Each number is 128 + 24 x the weight over its row's rms, rounded and kept within 0 to 255. Layers, rows and columns count from 0. The size above them is the row's rms in percent of the matrix's.

# layer 12 MLP gate, 1024x256, rms 0.132, rows 757-791, columns 192-255
size [ 98  97 102 100  96 111 104  95  96 106  98 106 100 101  98 102 103  98  96 100 105 100 103 105 102 102 101 100  98 102 100 102  96  97  91]
[[116 138  93 100 105 147 125 142 100 123 108 108 162 157 103 123 114  70 133 112 110 118 104 115 157 122 141 137 122 156 158 132 158 117 143 153 125 137 144 160 132 109 151  98 138 159  64 118  99 109 153 126 108 100 101 109 134 115 125 158 138 130 115 115]
 [144 126 131 157 148 140 156 155 122 140 124 116 138 132 132 122 116 178  92 124 144 113  97 156  98 137  97 117 135 173 153 134 111 113  88 127 135 160 160 130 111  75 138 112  82 163 127 157  70 117 131 117 100  67 133 127 120 152 119 136 118 118 121 128]
 [ 96 136 156 113 132 169 114 120 111 162 142  83 161 120 133 160  96 142 113  90  74  84 121 105  89 154 156 110 118 144 116 149 121 133 121 115 128 110 144 146  90 160 106 127 124 128 127  88 133 113 154 171 129 105 130  98 107 138 122 141  95 140  99 149]
 [114 102 140 127 119 182 158 128 100 134 113 158 137  96 154 126 108 125 141 103 143 119 142  93 153 137  69  99 124 125 135 168 115 105 130 104 151  86 128 132 137 144 129 110 158 152 157 150 143 150 169  96 110 172 108 110 156 140  99 156 147 118 174 102]
 [112 144 120 149 120 177 143 171 113 139 128 117 144 173 114 107 122  98 126  90 107 120 141 108 134 166 153 113 139 139  94 175 175 111 131 160 173 175 147 134 108 141  95 167 166 104 103 128 135 142  92 139 121 156  86 136 107 170 138  99 118 120 130  92]
 [155 125 120 140  82 150 124 130 178 112 172 106  87 165 119 113 112 107 117 112 163 101 163 132 150 110 170 133 162 106 110 112 154 164 118 153 159 115 129 116 120 164 117 115 142 135 153 137 120  90 154 152 116 105 105 100 154  96 124  87 114 105 139 134]
 [131 101 134  86 106 141 121 112 108 121 129  97 102 130 131 154 116 181 138 114  92 128 128 100 120 133 139 148 154 151 136 105 126 124 140 132 175 101 138 105 103 143 136 148 159 176 114 111 168 101  96 104 138 105 135 119 117  81 156 138 131 134 163 111]
 [118 123 137 136  70 127 132 130 116 116 136 154 125 129 151 125 174 128 142 122 145  94 141  99  95 131 120 164 154 143 121 113 167  67 148 117 135 132 101 121 104 151 117 149 109 167 148 124 114 135 132 165  99 110 149 129 123 172 156 109 142 145 141 123]
 [105 116 144 106 111 144 114 151 116 140 157 137 132 115  85 151 127 165 117 144 122  84 169 122 151 118 155 111 142  94 146 147 118 160 152 120 100 100 120 132 125 108 113 134 109  82 122 152 141 123 154 110 130 105 144 136 112 126 102 117  92 129 144 134]
 [125 135 135 106  84 117 142 121 120 130 181 116 105 114 104  99 102 102 160 127 104  87 138 147 115  92 139 135 148 119  83 137 138 150 149 175 167 130 126 177 147 175 142 119 122 144 111 152 110  82 143 121 101 122 135  97 126 106 144 143  65 126  92 118]
 [110  94 122 138 115 141 113 101 159 120 126 137 122 176  92  93 125 118 152 127 116 106 116 135  85 142 146 160 145 122 125 133 114 115 180 149 122 114  97 120 113 132 134 115 140 148 114 161 118 164 134 188 119 113 161 150 119 127 118 145 159 122 110 134]
 [ 88 127 163 138 117 131 122 152  83 135 112 153 115  97 129 115 136 187 138  87 149 109 138 163 158 144 107 106 148 110 114 121  93 139  88  87 115 119 130 143  74 101 115 159 117 141  58 124 163 156 101 120 149 123 155 154 102 165 139 117 119 138 148 109]
 [170 156 158 108 114 114 135 176 123 147 110 152 114 155 132 118 102 114 145 128 144 139  94 137 107 162 121 163 129 133 119 169 103 135  79 189 141 131 134 106 116 112 137 109  88 117 126 154 120  97 128 156 168  70 115 144 131 109 132 130 108 154 153 121]
 [116 101  89 123 108 131  63 149 158 124 155 105 128 156 147 115  62 160 168 167  85 158 118 115 128 151 137  88 123 121 150 101 156 179 123 112 103 120 126 116 141 142 120 123 131 108  78 187 112 131 155 184 107 124 110 158 113 114 133 148 129 178 106 115]
 [200  96  93 116  71 112 119 140 133 136 140 101 167 144 158 115 106 129 131 115 124  92 161 111 134 140 126  82 143 133 120 168 131 132  89  88 157 144 138 116 115 141 103 118  88 176 102 122 156 104 139 111 136 124 156 105 113 123 137 126  87  76 153 153]
 [143 107 143 100 125 148 142 137 121 136 167 127 148 128 144 109 119 161 178 115 114  96 127 152 124 176 162 135 152  95 124 154 117 138  81  94  80 121 116 142  89 126 101 111 147 166 126 158 102 172 103 105 119 110 125 103 127 134 128 115 140 128  89 143]
 [137 129 118 108  93 120 151 100 189 161 126 104  97 126 115 142  92 137 123 105 142 114 128  87 111 116  81 138 118 123 146 137 113 153 123 129 148 110 129  77 174 107 118 106 161 112  98 102 168  86 180 118 118 138 168 142 132 142 116 162  99 115 131 130]
 [109 101 119 103 117 124 154 112 162 187 107 122  98 128  95 134 106 132 137 167  93 124 140 136 124 126 181 137 129 113 113 114 118 110 136 133 166 120 131 145 104 133 106 105  82 124 139 130 140 146 152 134 163 139 126 101 143  96 145 121 118 123 129 138]
 [134 127 118 122 120 136 153 139  81 141 143 155 135 135 154 125 125 149 120 174 170 109 150 150 180 116 133 138 129  89 119 156 120 151 170 111 131 123 111 145 136 147 121  90 115 136 101 148 134 136 122 132 113 117 135 108 117 175 129  89 112 134 126 150]
 [ 92 144 160 159 117 112  81 149 112 141 121 102 172 175 149 119 139 109 109 110 113 126 135 116 108 133  96 164 149 139  96 132 135 123  78 110 136 191 188 121 136 119 121 115 141  64 147 125 104 123 161 115 134 120 171 146 156 157 159 163 112 110 161 126]
 [106 151 148 142 140 141 142  95 125 177 138  97 105 149 131  84 120 145 145 144 117 117 131 143 101 121 133 116 123 124  98  98 162 132 121 117 183 110 114  89 145 142 128 173 109 130 119 134 130 118 129 109 116 121  58 116 138 139 136 106  84 134 125 121]
 [107 166 143 103 147  61 124 131 134 133 171 118  97 119 145 171 118 125  77 146 133 105 123  75 132 126 104 173 144 123 111 143  86 156 126 119 182 142 158  82 133 102 100 146 100 118  76 127 157 134 126 130 135 180 118 147 120  60 114 109 117 157  84 161]
 [106 129 108 140 107 112  96  92 141 104 140 118 150 154 144 107  92 129 149 106 168 133  98 141 124 171 125 136 107 122 136 143 140 143 111 183 134  92 103 170 131 160 114 144 179 112 156 148 156 132 125 135 122 117 140 105 129 138 116 117 127 146 150 115]
 [143 112 166 153 150 122 145 125 133 164 131 120 104 128 130 150 121 183 122 114 117  85 125 111 115 130 108 136 182 134 115 143 101  97 120 118 151 136 117 100 125 161 127 139 136  69 117 116 131 121 100  92 104 140 103 100 163 130 123 126 103 134  97 128]
 [125 149 110 164 128 116 116 123 103 130 137 112 133 101 149 105 116 144 132 153 151 136 148 124  95  88 120 120 139 138 190 107 124 106 118 119 133  96 104 128 118 122 125 121 137 101 109 134 183 118 142 147 117 101 162  70 118 126 140 132 109 129 159 207]
 [102 138  88 124 108 103 106 107 168 103 126 111 108 170 128  80 127 150 117 138 157 136 116 148 109 107 139 157 108 118  78  93 134 134 145  89 143 135  84 164 174 157 147 184 126 145 115 134  94 166 150 156 115 141 155 105 126 131 107 138 121 108 167 139]
 [136 124 124 128 137 129 146 136 134 154 173  74 124 116 110 114  98 122  95 109 138  91 134 103 148 158  84 134 122 124 166 135 122 172 102 148 131 117 110 145 122 127 138 133 172 107 100 182 185 112 124 109 111  89 140  47 128 146 120 167 106 113 117  87]
 [167 149 109 116 100 138 169  93 116  95 151 111 139 160 180 123 104 143 133 113 100  84 103 124  90 131 129 126 133 103 124 109 127  81 136 104 139 132 169 139 175 165 118 153 139 163 139 174 160 132 142 136  71  75 122 151  52 129  69 124 121 119 152 122]
 [136 148  97 125 109 121 160 172 114 121 122 108 121 141 131 135 105 167 140  88  85 147  98 138  98 154  85 136 122 120 142 109 144  97 169 113 137 117 126 105 123 164 119 159 125 118 162 160 133  96 107 145 132 108 127 152 156 138  81 144 112 131 120 122]
 [124 149 170 118 170 115 126 115  80 132 149 150 101 119 149 113 108 118 149 134 157 135 143 129 134 117 137  97 122 112 156 117 118 120 136 127 141  61 115 110 102 147 127 142 113 120 130 152 144 110 139 106 167  81 148 107 160 126  95 148 138 113 123 135]
 [118  84 143  94 101 151 149 133 129 161 141 115 147 134 135 107 115 124 143 120 152 169 123  58 113 128 132 103 115 130 117 219  92 142  94 108 130 117 121  98 143 120 103 146 163 140 111 115 148 119 153 127  89 117 128 145 137 116 110 130 102  92 105 129]
 [112 126 147 114 150 122 105 146 143 129 152 109 140 122 108 148 115 129 129 119 172 137 100 139 136 132 127 146 151 132 153 120 124  74 142 136 116 136 115 136 164 104 149 110 160 124  98 124 100 130  81 160 150 104 106 104 145 122 127 107 128  91 134 119]
 [105 134  89 161 153 123 154 100 135 113 162 143 155 157 153 110 120 155 112 107 118 144 150 110 111 108  93  78 115 127 118 140 133 192 136 136 156 110 103 137 114 180 107 149 169 118 114 132 160 131 153 115  85 137 146 147 100 106  78 109 127  77  98 141]
 [148 154 123  88  80 115 114 133 127  98 136  94 133 129 163  98 110 126 164 145 129 112 139 106 124 157 112  88 144 136 108 142 153 153  77 140 111 122 115 167 101 128 138 123 163 126 144 141  86 117 157 101 104 122 152 154  95 147 144 100 110  97 154 185]
 [167 126 100 113 129 100  84 120 112 176 158 132 148 151  89 149 132  99 125 148  96 103  84 142 150  87 131  78  65 114 136  98  98 137 103 101 109 150 116 114 106 135 153 106 112 133 131 144 101 115 126 140 111 146 126  69 105 127 149 140 140 125 103 109]]
# layer 12 MLP up, 1024x256, rms 0.136, rows 757-791, columns 192-255
size [103  97 104 100  98 110 104  91 100 107  95 105 104 102 105 107 102 100  99  98 104 103 107 105 103 107 106  97 104 100 100 105  98 103  91]
[[115 122 117 103  91  92 138 109 112  99 124 107 159 111 125 148 116 115 125 154 126  88 113 111 139 115 123 137 103 137 126 133 125 128  55 162 130 106 157 129 140  95 147 106 108 172 122 119 125  90 152 141 149  84 105 142 145 122 106 123 141  84 116 133]
 [138 124 122 161 140 120 137 146 121  99  84 140 106  70 117 115 135 121 167 147 115 104 161 148 122 146 111 106 127 117 117 160 126  67 156  65 144 143 104 114 131 118 142 143 138 124 125 150 146  96 140  99 154  98 129 133 108 126  57 126  75 122 124 124]
 [122 152 102 169 113 196 136 158 168 109 144 151 141 110 165 124 145 119 115 147 162 125 160 188 112 149 166 139 145 121 162 144 157  80 137 136 119 109  94 123 125 150 146 109 104 151 139 128 115 160 160 120  99 134 106  99 131 141 150  92 111 106 120 108]
 [100 154  93 119 101 167 130 192  98 170 108 159 145 140 159 109  96  68 113 133 126 109 160  98 192 101 103 120 129 148 140 110 136  93 145 164 122 140 102  90 110 125  76  69 104 125 101 127 129 143 134 137 109 119 146 112 124 122 114 158 145 146 117 110]
 [ 94  89 114 122  84 140 168 109 113 129 144 137 134  91 104 121 124 132 105 147 121 186 120 142 149 141 110 146 118 109 133 110 120 138 138 107 108 124 124 104 162 113 113 110 162  97 147 118 108 137 120 161 131 107 171 127 135 142 132 147 147 121 133  88]
 [136 123 134 138 104 117 142 114 108 121 112 116  92 111 151  98 148 144 155 141 113  99 124 152 150 168 134 162 146 112 113 109 161 137 114 113  72 171 137 113 105  84 118  89 162 120 125 121 107 111 133 134 118 124 117 149 115 111 120 189 113 109 105  86]
 [ 86 108 129 126 159 162 167 139 118 122 140 168 110 137 145 162 119 125 119 130 105 115 138 137 114 166 108 126 101 112 121 111  91 136 124 137  60 133 103 132 124 137 134 134 133 121 121 125  89 154  95 136 118 138 112 152 157 110 138 113 111 121 116 173]
 [118  83 151 111 122 119 117 202 134 161 158  70 131 104 112 125 123 157 123 130 142 147 141 152  99 141 162 115  74 133 116 112 117 146 120 147 126 117 176 140 130  75 187 136 127 201  98 128 130 158  99 148 144 144 122 104 120 107 132 127 102 158 159 134]
 [153 130 105 141 144 103 156 128 145  69 121 158 137  92 117 147 140 137 118 190 156 168 136 155 104  77 152 125 116 117 152 150 103 102 132 101 135 111 114 126 143 116 155 148  94 109 113 125 136 126 139 104  86 136 131 165 103 134 133 180 132 146 144 119]
 [118 102 110  89 137 123 141  85 141 147 156  86 110 107 141 130 147 102 105 130 111 132 121 106 119 154 110 140 137 130 136 115 117 135  68 107 123 144 189 132 123 120 156 118 113 156 129 125 159 128 140 149 154  91 118  98  83 140  97 125 144 139 128 141]
 [104 114 113 152 121 121 144 155 121 167 115 148 135 120 113 122 108 135 141 108 214 145 135  89 156 148 170 147  90 101 149 140 132 143 139 141 134 143 125 146  82 135 116 143 134 122 119 104 128 151 117 121 117 127 111  86 115 122 114 107 130 152 122 148]
 [ 95 147 140 102 113 119 158 105  90  72 123  95  91 117 148 133 122 153 116 140 104 126 148 127 117 160 114 128 126 141 129 144 150 133 108 150  82 130 167  71 133 190 162 142 126 161 131  87 135 102 115 141  84 147 122 139  90 123 137 128  89  89 121 138]
 [128 166 110 140 105 135 151 115 124  90 159 135 127  92 112 124 180 165 105 162 116  90 131 109 171 107 131 136 140 114 134  90 141 169 138 107  85  88 129 153 120 149 123 132  76  93 111 116 119 132 170  87 102 120 149  97 115 157 163 116 163 142 142 144]
 [144  98 135 110 131 107 156 102 121 126 100 134 141 114 112 120 135 112 149  79 116 126 127 139 104 186  86 109 126 150 134  71 150 120 156 125 111 135 116  61 133 118 143  99 108 125 145 119 129  95 101 112 134 139 127 118 138 184 111 126 152 133 114 130]
 [ 83 173  91 109 116 153 114  76 107 156  88 107 152 144  93 119 131 111 126 165 158 140 105  98 141 147 141 134  99 136 113 160 120  92 148 131 150 135 105 127 145 128 138 133  98 141  89  90 151 126 126 113 140 179 138 128  94 101 126 107  95 104 139 152]
 [177  88 178 158 134 125 167 131 145 103 135 115 128 113 141 124 145 132 107 150 133 108 142 121 122 120 113 153 124 108 136 150 132 127 177 147 112 111 113 101 184 186 166 166 102 111 139 112 159 141 124 117 109 124  87 167 147 118 117 140 126 184 127 110]
 [120 123 123 151 167 169 136  91 146 125 120 116 172 133 153  78 147 158 138 141 155 129 143 132 150 156 143  84  96 187 115 116 100 102 124 143 112 113 131 149 119 159 129 152  89  96 117 140 146 154 101  91  94 147 122 147 110 141 131 133 128 125 132 129]
 [153 122 123 119 135 124 135 160 146 153 150 132 141 151  94 113  91 143 147 127 135 159 147 116 130 120 122 124 103 171 132 119 167 122 123  96  97 125 133 106 110 152 138  97 136 125 140 141 125 127 134 126 106 161 157 116  89 152  84  97 147 118 112  85]
 [121 103  88  96 159 158 152 121  71  82 151 152 145 155 153 138 131 148 171  87 123 117  94  97 158 108 158 109 135 123  76 162 153 115 124 116 126 116  72 133 128  91 141 120 146 137 139 173 102 114 151 106 125 125 134 146 130 121 127 140 129 124 144 114]
 [104 145 124  88 125 120 128  93 102 164 125 125 108 114 106 132 152 135 155 107 104 115 144 185 177 155 123 117 152 142 166 143 117 147 126 130 117 166 151 128 111 132 113 123 106 144 140 143 155 164  63 144  90 146 201 123 148 149 130  81  88 147 160 146]
 [138 160 152 151 144 124 167  93 105  98  81 173 167 131 122 116 126 159 117 169 124 147 116 109 123 149 110 102 149 111 145 124 138 141 130 181 116 166  97 157 127 127 130 109 141 129  96 118 113 146 171 142 130 117 130 133 102 134 120 134 112 126 112 167]
 [161 126 146 105 131 132 111 162 145 117 103 125 135 167 117 133 132 153 154 155  88 133 132 165 156 147 124 139 151 137 124 110 137  88 131 131 108 162 124  93 136 101 104 121  69  87 146 146 142 117 171 104 132 113  89 137 127 116 174 102 144 127 126 133]
 [102 133  86 126 149  89 165 125 115 124 135 154 109 179 118 123 126 145 137  97 107  92 178 119 105 176 146 137 139 119  99 100 121 123 178 138 134 118 151 136 131 144 164 137 165 165 142 138 131 108  85 106 118 106 160 166  96 153 141 135 146 104 111 150]
 [123  78 105 142 147 111 161 106 158 108 109 124  87 156 151 114 144 126 139 103 126 176 111 158 164 158 122 140 107 106 117 112 142 141 127  88 102 116 105 119 141  87 105 135  88 143  93 149 139 106 126 151 127  97 100 145 160 130 152 149 114 165 128 126]
 [126 103 115 135 126 139 171  99  97 141 157 130 144 154 107  96 143 105 106  98 107  97 125 130 158 141 125 134  87 154 130 132 120 165 124 136 152 109 116 109 125 145 146 111 166 115 144 110 125 108 129 116 152 162 122 172 142 110 127 122  72 101 126 168]
 [ 72 129 132 178 205 112 137 112 115  98 171 145 154 132 104 115 153 147  93 133 168 113 134  94 105  79 143 135 116 155 110 141 151 154 151 162 109 155 124 123 160 147 168 182 148 128 100 137  94 105 184 118 168 131 120 139  82 146 108 120 143 114 128 137]
 [152 109 164 106 111 166 172 169 145 150 117 114 110  93 164 153  96 120 119 106 119 122 128 114 128 133  94  93 114 138 130 116 133  95 133 119 134 128 142 137 123  75 151 116 102 122 134 182 141 135 132  98 126 157 104 100 130 138 122 140 118 125 133 101]
 [121 141  59 125  96 180 171  91 109 109 150 103 136 176  93 126  94 124 164 116 104 112 113 167 116 174 132 134 127 133 140 133 141 170  86 144 152 130 148 158 157 143 137 154 113 137 129  99 120 144 160 119 163 173 167 114 129 130 107 137 124 172  95 104]
 [118 118 156 107 106 114 125 114 142 148 130 107 169 140 126 120 119 140 139 172 103 125 146 142 130  86 162 166 117 109 107 152 147 121 102 176 119  68 167  98 167 133 162 118 133 129 117 103 121 141 107 147 113 139 105 102 156 145 162 138 142 126 150 115]
 [ 52 116 137 126 126 127 110 153 140 135 122 120 119 126 142 143 140 147 118 135 148 167 114 127 155 108 136 115 161 140 135 132 145 130 127 143 105 122 133 103 132 161 133 110  63 117 129 117 107 145 140  78 142 143 177 163 122 139 120 187 100 155  89  93]
 [143 147  74 114 132 137 112 109 146 116 140 188 121 145 153 149 104 117 121 119 113 176 163  88 128 117 126 144 151 121  94 134 135 128 103  94 105 121 130 102 140 130 158  97 103 153 104 107 119 132 126 126 136 138  80 117 120 125 151 149 130 129  92 130]
 [140 147 123  94 135  68 164 122 153 145 141 131 108 125 110 135 125 123 139 138 149 100 106  86 127 138 135 105 119 148 136  89 139 146 157 145 154 138 133 125 141 160 159 118  76  88 100 154 136 142 154 102 106 173 120 118 163 128 155 129  77 165 156 114]
 [ 87 121  82 139 159  68  95 118  90 147 119 116  98 122  94 176 112 154 101 139 138 159 115 145 162 147 102 153  95 117 130 144 171 127 121 108 135  96 112 158 108 100 162 103 158 110  94 124 140 113 111 147 124  83 123 118 117 116 103 107 126 139 143 127]
 [154 122 177 118 115 159 136 121 145 174  96 113 128 128 160 125 123 140 117 113 139 116 138 111 137 128 125 125 159 127 114 169  99  88 164 136  84 178 127 155 164 108 112  97 132 128 174 127 156 161 152 139 134  93 126  85 122 130  97 142 105 138 107 130]
 [136 121 125 127  92 124 137 116 113 139 121 128 130 123  71 168 125 115 111 133 103 107 127 144 152 117 170 107 130 151 123 124 110 141 113 130 147 123 149 128 150  98 115 131 137 164 162 141 132 157 116  98 162 120 125 102 143 119 108 122 109  92 112 129]]
# layer 12 MLP down (transposed), 1024x256, rms 0.128, rows 757-791, columns 192-255
size [100  97 107  99 101 111 101  93 101 104  96 106  99 104 103 103 105  98  98 100 102 103 103 106 102 103 104  99 103 101 104 105  98 100  91]
[[114 132 124 160 170 172 120  99 155  79 113 159 179 126 113 170 121 154 124 170 148 128 108 150 142 117 137 142  63 125 123 137 120 100 145 134 111 104 129 159 183 104 150 128 127 171 149 131 111 163 145  91 196 147 146 167  78 100 108 119 161 144 111 142]
 [162 121 155 175 141 155 142 105 146  89  77 149 138 141  98 142 130 166 119  85 120 102 141 108 134 139 116 104 110 152 145 131 124 124  97 141 126 162 124  70 160 116 141 133 114 100  94 127 128 124 126 118 165 178  80 111 171 120  93  92 165 101  90  98]
 [147 128 121 124 126 141 148 166 170 115 135 111 117 154 123 189  82  86  96 149 110 127 148 149 155 118  83 149 115  94 160 120 122 155 138 102 112  99 137 118 159 131 123 143 145 114  94 122  85 118 139 172 151  98 103 120 143 105 115 129 113 134 105 138]
 [109 160 113 173 137 154 119 157 141 103 115 115 128 124 128 122 157 140 168 131 162 189  80 124 114 138 142 134 107  99 110  99 135 139 130 138 108  95 140 136 156 119  95 145 103 183 133 148 133 116 106 101 156 136 138 117 135 120 128 148 161 136 120 119]
 [137 138 124 119 139 127 138 134 149 124 163 120 133 143 134 174 111 113  91 145 113  92 150 124 156 133 122 116 116 116 147  97 117 127 140 133 122 118 126  67 130 157 129  61  95 129  99 133 119 148 124 139 127 114 138 118 126 112 140 129 112 137 117 119]
 [ 99 128 132 151 167 119 120  89  85 128 135 175 138 128  97 141 146 121 150 163  94 103 147 112 116 129 178 125 152 144 124 115 111  65  98 149  98 118  86 103  99 151  95 137 132 126 129 143 120 170 119  91 150 144  69 106 115 124 123 105 133 128 143 121]
 [174 138 104 135 141  88 127 119 135 113 103 122 129 101 103 147 130 133 143  98 124 170 113 176 147 118 152 169 139 158 145 106 160 130 139 124  90 143  89 150 121 104  95 122  96 164 104 152 122 146 130  68 129  80 117 127 140 126 147 158 119 151 126 122]
 [115 167 107 142 121 106 164 111 172 107  87 178 125 166 134 114  96 125  77 121 100 114 116  84 134 120 126 169 150 103 143 147 142  87 154  97 111 153  95  78  94 139 104 118 131 115 140 139 121 153 123 108 109 132 115 155 145 117 161 157 157 148 108 128]
 [158 136 143  97 124 107  88 134 136 137 143 103 133 132 138 167 211 115 197  75 158 124 113 123 106 124 152 148  98 149 146 104 182 116  84 153 154 118 119 109 117 160 105 101  86 110 132 141 147 137 100 152 139 126 125 132 171 163 114 122 102 149 107 138]
 [130 127 145 116 123 122 116 133 158 140 101 141 141 124  99 113  73 142 131  94 156 161 169 122 128 100 109 121 145 136 184 129  94 110 137 156 174 143  94 112  81  87 107 135  99 106 143 126 107 174 139 145  99 119 120 119 127 103 129 141 156 130 130 143]
 [110 116  91 149 135 149 156 142 128 130 173 152  92 158 106 143 103 125 121 115 148 133 132 165  89 174  88 110 145 176 114 106 128 123 163 125 162 141 122 152 113 118 151 122 113  80 120 140  98 133  94 130 127 119  88 106 127 121 161 135 121 121 135 152]
 [141 123 146 117 118 152 127 159 138 171 118 119 144 108 118 105  69 142 161 143 177 147  69 118 136  83 128  93 136 120 122 128  78 162 101 156 122 143 130 105 162 121 113 127 138 106 119 165 149  95 114 137 160  85 133 107 129 149 135 137 137 146 129 114]
 [116 140 144 142 114 118 114 127 148  96 127 135 153 179 143 113 144 115 124 120 138 116 124  56 157 135 143 138 192 119 115 107 150  82 111 128  92  88 108 156  94 123 131 109 122 102 129 183  96 124 122 100 120 157 161 118  99 120 143 166 114 108 166  99]
 [123 107  96 132 159  96 151 142 156 129 140 143 135 117 108 136  93 144 102 130 153 107 124 109 120 129 132 142  90  97 150 147 140 106 128  77 123 152 180 141 175 149 143 124 123 115 162 165 136 113 146  98 143 122 101  83  87 105 132 169  97 107 166 104]
 [124 118  98  97 108 163 155  96 114  88  52  94 119 102 145  97 173 136 122 184 149 110 112 106 128 131 153  88 122  89 140 142 155 134 121 138 128 149 141 127 111  92 115  96  96 117 118 111 111  95 143  90 165 127 118 103 106 178 151  71 133 116 150 138]
 [113 148 177 147 134 140  98 132 145 142 114 108 116 144 170 103 140 100 104 124 155 121 133 102  93 137 165  96 125 104 113 131 138 133  87 153 109 126 161 121 112 158 129 140 110 140  90 151 153 156 108 130 124 141 160 106 121 132 138  84 138 121 143  86]
 [120 160 134 153 100 151 141  99 156  95  91 130 158 141 146  86 130  90 130 140 104 132  89 155 113  90 136 133 111 115  99 128 106 164  96 110  93 127 118 153 149 125  84 125  75 126 139 124 147 146  97 103 125 177 145 140 119 119 136 146 112 138 147 120]
 [123 124 130 134  77 131 143 123 145 198 126 131 164 108 109 124  94 127 139 175 133 140 156 128 154 101 157 164 122 100 134 136  92 138 146 166 146 141 106  82 144  76 132 142  96 146 124 106 104 139 142  95 157 135 154 148 103 121 114 131 136 128 141 148]
 [149 154  85 110 111 156  84 162 136 138 155 114 139 109  86 143 136 127 149 126 119  99 119 125 133 122 168  89 104 130 135 127 156 129 132 140 145 124 100 114  80 108 112 101 153 119 175 152 164 107 141 181 148 166 139 125 162 192 131 160  72 118 109 122]
 [187 120 114  86 126 106 116 107 161  96 126 136 109 129 112 117 162 137 123 102 183 141 100 130 120 160 117 118 146 157 114 122 170 106 136 148 143  94 105 108 102  98 156 126  92 123  84  62 132  98 117 129 149 107 150 149 155 106 107 168 109 132  77 119]
 [139 149 124 140 123 145 139 152 107 136 103 148 121 132 149  83 137 183 160 160 119 142 108 174 120 126 139 140 113 121 117 128 126 152 120 128 126 135 133 158 110 141 114 141 120 103 144 136 147 100 126 158 157 176  91  90 110 143 122 126 101 138 136  96]
 [ 87 107 102 138 139  94 106 119  97 161 147 114 123 157 113 171 195 154 140 146 145 151 124 150 155 124 164 112 104 138 143 105 123 126 116 132 154 116 148 129 106 129 178  90 149 123  88 134 137 144 119 106  98 160 131 170 142  73 139 161 127 123  91 160]
 [126 120 150 154 123 102 147 145 111 133 115  94  94 103 107 125 171 152 120 103 165 141 176 102 136 121 118 152 170 105 102 115 198 115 124 109  53 110 125 146 166 137 143 153 149  89 137 160 149 100 110 149 149 134 116 126 134  93 132 100 113 125 117 168]
 [137 139 128 167 141 159 125 123 148  79 134 115 126 109 156 110 163 131  97  99 147 134  94 147 165 133 120 147 131 112 172 137 110 121 133 129 111 116  98  91 209 142 118 111 132 121 128 116 126 131 116 151 152 105 178 117 104 125 146 115 123 119 119 126]
 [119 128 138 109 151 133 164  84 153 156 140 106 139  98 157 156 166 183 113 103 162 163 117 113 108 117 145 136 110 141 113 134 165 119 143 115 102 161 105 125 106 151 154  89  74 150  94 112 148  98 130 151 128 162 127 109 104 114 119 154 119 136 103  71]
 [140 115  94 113 148  74 147 133 147 132 138  95 115 143 114 154 181 102 127 159 132 161 136 125 166 126 107 138 124 147 107 136 100  98 131  92 133 140 109 109 141 143 122 155 169  99 106 163 134 163 119 146 167 149 140 157 133  84 152 107 107 141 141 160]
 [180 157 115 114  94 142 133 101 105 130 112 104 141 126 136 187 223 114  89 136 115 143 137 147  75 117 163 124 150 102 134  95 137 138 144 112 104 142 138 134 168 156  98 128 148 176 105  97 122 105  83 125 127 111 112 144 135  96 156 103 148 150 114 114]
 [127 146 118 155 125 128 147 171 115 121 109 130 119 113 126 168  55 110 100 150 162  98 141 157 135 126 101 136 106 125  98 178 117 154 178 145 128 126 133 149 156 119 139 129 138 108 117 144 134 100 130 158 138 150 135 123 149 165 151 117  87 160 149 112]
 [117 146 122 120  97 138  97 128 124 156 112  97 111 129  79 120 172 115 130 122 122  99 136  99 141 157 146 124 168 128 135 108 132 159  97 171 119 164 106 142 113 120 114 150 143 121 108 140 119 127  97 130 168 162 149  70 140 173 134 100 168  83 147  86]
 [110 144 173 111  87 161  85 138 114 181 109 105 169 125  74 110 145 164 141 122 146  82  77 118 169 112 137 140 132 143 126 163 124 131 137 103 115 162 136 126 160 162 154 166 130 114 101 132 131 137 131  89 114 148 121 162 122  81 142  84 150 127 122 160]
 [ 93 118  87 103 134  99 105 134 123 142 124 124 176 147 171 144 195 169  86 168  97 114 161 157  86 131 149 117 129 127 104 139 107 144 136 117 146 137 118  97 133 133 144 153 152 114  91 114 125  81 173 126  73  91  82 124 110 122 155 139 111 146 112 123]
 [110 138 116 150 128 138  91 140 153 105 146  82 136 135 111 120 120 100  78 117 111 149 112 154  92  72 122 158  96 148 121 122 137  98 116 147 127 114 135 130 141 151 142 114 149 147 145 146 128 133 134 100 111 100 145 129 115 144 108 143 164 160 122 124]
 [ 97 109 121 118 116 130 108 138  87 151  93 131 136 134  65 181 177 131 130 161  85 130 109 144 160  87 125 135 132 108 126 150 127 119 164 102 136 125 131 109 164 128 130  90 123 138 136 152 159 123 135 134 129 114 152 119 136 121 133  87 144 139 132 130]
 [132 120 141 102  95 121 142 124 108 100 149 115 121 127 146 185  89 139 140 156 101  88 111  93 145 143 131 111 158 111 178 134 125 147 118 180 128 114 103 123  61 142 128 107 151 158 116 116  78 165 111 126 119 104 103  76 118 134 173 124 145 100 153 141]
 [ 84 116 110 121 105 116 151 131 120  94 124 139 132  53 148 130  94 101 139 153 119 104 175 125  80 114 119 124 154 136 135 104 162 115 136 140  96 133  93 103 157 137 117 128 129 140 132 126 149  72 125 144 102 135 134 142 100 109 140 142 130 132 144 143]]